Weights of a small transformer language model.
Architecture: LayerNorm before each block, tied embeddings.
Training: 345M tokens, 5541 steps.
Each number is 128 + 32 x the weight over its row's rms, rounded and kept within 0 to 255. Layers, rows and columns count from 0. Numbers have three digits each. The size before them is the row's rms in percent of the matrix's.

# up: layer 11 MLP up, 896x224, rms 0.294, rows 272-308, columns 64-95
# down: layer 11 MLP down (transposed), 896x224, rms 0.295, rows 272-307, columns 64-95
up272 102:111151106111094140077093143149102109112088116089135109146178164132072120097133126188082145156155
down272 109:079161108081079126133076152123139082127101092099108113138124171115099082151113088185137123155133
up273 106:125155122094166130109154129165135153135119153143118114117122088093149172074140121080105135116193
down273 109:074114114176118140045134135168124136166076156086073130134148143064120106163106091100116102100145
up274 092:162057124146125132131110151140181079145141100120169120073178075109103186114170090122112119158136
down274 097:162126160126171126073127120194194162155092129157129122097158106151120150170141072157162171097092
up275 108:125116134150059079145122092086155140088136178140058162164149169118120097129101094099085174067146
down275 104:155183119132146083143131177108139141151112094093101140095138107116079112100103127139147157135090
up276 099:109127114099104195115143091069128141144167116159130103113089124123164111112157136157160156076168
down276 093:111147123102159093134154174133132216096056104090146110084161128112126068172133059088148109133140
up277 098:105115143129066102113163098160152110159080162147091108126130143130139156104145157139128119146104
down277 096:115163097087120143117167113144171122140113102146130139150106108130085116084194109171199162098090
up278 106:161114120118107111158111148129108148155094055127100144095186099095110111075141119130116091197121
down278 104:132130193139161151168151175126093160073123125184135138090127127171098035087127143113047090143110
up279 105:119116090118134126125081138171141155153134133159129060113112102151140144135120121163128105165089
down279 106:119174143118134136091188180168091166118075121072096149134135143134088115141112126105139155148127
up280 092:142152160178204101144137164144160130148083106163087124132154170116077125120166084109129086102117
down280 097:151097167107100133099164161179153155151138117145133134148144194166170144119181034137072109093137
up281 111:108128164168123078180111108122139049136166129163147167054117164085119118045183161079125184157111
down281 114:146136140193086148162087037168086102139134122160109098111126159132163093087118065131154112074066
up282 090:141156122115129138157158115159104166124054102163184124108119156143115108181105045121089168110103
down282 091:082109086116150176102088063154149083124144119142126099129143137153101118153162129085129127088144
up283 100:087149168136122120152154182202144169114133112182057164118056134137167090069180122100156108117125
down283 101:182191081111169138105128087142141149150116091154113091087162174154136090205172107160067130087124
up284 097:088091151160169172160157165101058122115021169163190166130151139122085141103128125128090181105156
down284 095:191136132114102099125074161094143120105180105074138161138144169110113126133085124132124135136127
up285 130:159168119104143165101109131135133080154114143128174155160129127161106077074121183110134144075108
down285 133:112195135156134177169166162102062122156152119095125193119117098153161099103121182110098145070138
up286 093:126179141122142138188104126127143138174109165122127112110120118184101163121118145149061117161170
down286 101:085115136201116167099117153121105199093165159148111147167157140116119113110140169120095128169111
up287 105:154113118195127109104113108134206066049168113135082222132123155080158112110140155157067150142114
down287 099:173120176143119108101171139158158127065122112095131175098123081104117172142115115081128145144147
up288 100:098136117163139157159085151110125108137111146140096131091122101127078124198096173117138145165090
down288 099:122170085145145178083112085115159125115152195099128103078138137144129113134117155112100145134113
up289 091:094105143175119167087104147141143122032071134071148141166173134094147160101077174149081108117131
down289 097:158156147099144148119181218118082111140150094156135124093145090087111103169092122089126123096077
up290 092:115133165171139134078213156148185109064112151117120097152122159091145163188111123146137114143153
down290 097:097146093110093187088097052166117115103159161125164158129131135166133127056147158136197160130208
up291 099:101183115132133165160099094134150131115127126174157131114161106166164197118142168156177130153139
down291 104:106100141144136145104077127167131105130108136142174140122088151093137148093093123079119120157221
up292 106:127117098094190140193091103124103088164131133115110172091103118134144133164163108081134148141154
down292 103:125151109099106160191160125104140114129211124111132133090163154157182136117143141106155187122122
up293 096:092193155096126062121074149183144108140116158143187106109053055159130159070123069125156077134163
down293 099:151117131073110211143147160128131165065138086113134132089108094109133099150134142054125144138131
up294 090:090154142120140095110152100059110127145142137167123102167182125166104123100149132170073053107121
down294 100:170139161129193111109133118086114121136208167128132094115080109071126077105165132189154073071120
up295 089:167106115106129098108127166087130131133119139100162098135129129085172134099088076190137132130168
down295 096:141097116153108093135060093115120092174148132091130115141154143127149175152130125120160149085171
up296 093:048127153163173143122079144148083093096098133115092146115152146106152096127116128110165111181074
down296 100:101110160139121156105163118159135088140122056102126137097128123072119070177137088068114127116090
up297 103:110149146158117130171083140163173112165121123126133054164119116113051106162154126164147171172130
down297 098:145137129174131111119144122102069146149199185164055155183142122106077070166104088146121102157131
up298 107:151131169117115149098154131152118132110087135109190185099128075153107185112133111156099105124100
down298 111:110087160122117167109090143147117166136114159145098136112083209121129134133138123153130117143107
up299 094:165074175117122114112111090171131150101142133138110116081126112105138123075153098142133123127157
down299 103:085155123123084144110132126147115169106102119092120131093037113150111154156136123140113111125133
up300 100:084114166124108144105115103127167130095073185069104109146092137118106121122147077129110136101137
down300 098:171146126196101102122150136187115113123085117097125125121135123110143122119111181149080074095103
up301 110:130172162105110109189129170136124138045143192119136091142137158101164141124129195088154112126079
down301 109:127135167099155152101146106103144137122097105144111149134178118089174154144076115120140140139137
up302 092:124112145162142114168045196091161109149139105082129116113168122151147093132099080153124119142123
down302 092:063164140141123126106118177118101114098098108156091199092174163182131085126141084152117096204109
up303 096:109158163126121118131115147145135142100125043104179118173157184091110166117118147189078125148130
down303 097:100100145107131173174202133083109136128175141061185156160157123120092117077093141208161096149166
up304 102:113119146137116145133114118071117091152144117125082120133140124157078150120167193143110160098106
down304 104:157167097133148195127133189126151126157157155127144115153116109157184142131114182067104091155156
up305 102:122113139107138067074090167116134126121101129103165094159106139172119140090131133156150124135054
down305 102:107109150131146138182124123126150129105159079135161153097100048150115122104130127157112104101137
up306 116:078147108119171099125159121124096127129102133186086125095063161132126113098201170139130178115130
down306 096:086150114106149134122130128065104120091150102146142117232123136127201113153157158113117141108111
up307 100:155123158107149139096179141093119115174139181083145156157095106100109129071127160088170126111125
down307 102:139108130099136109090140058128192155089100117089161117180133132084129152094127113159109161115129
up308 106:072154129170153173159124109140118089121127134146088139132142046131131111128127145141133049119108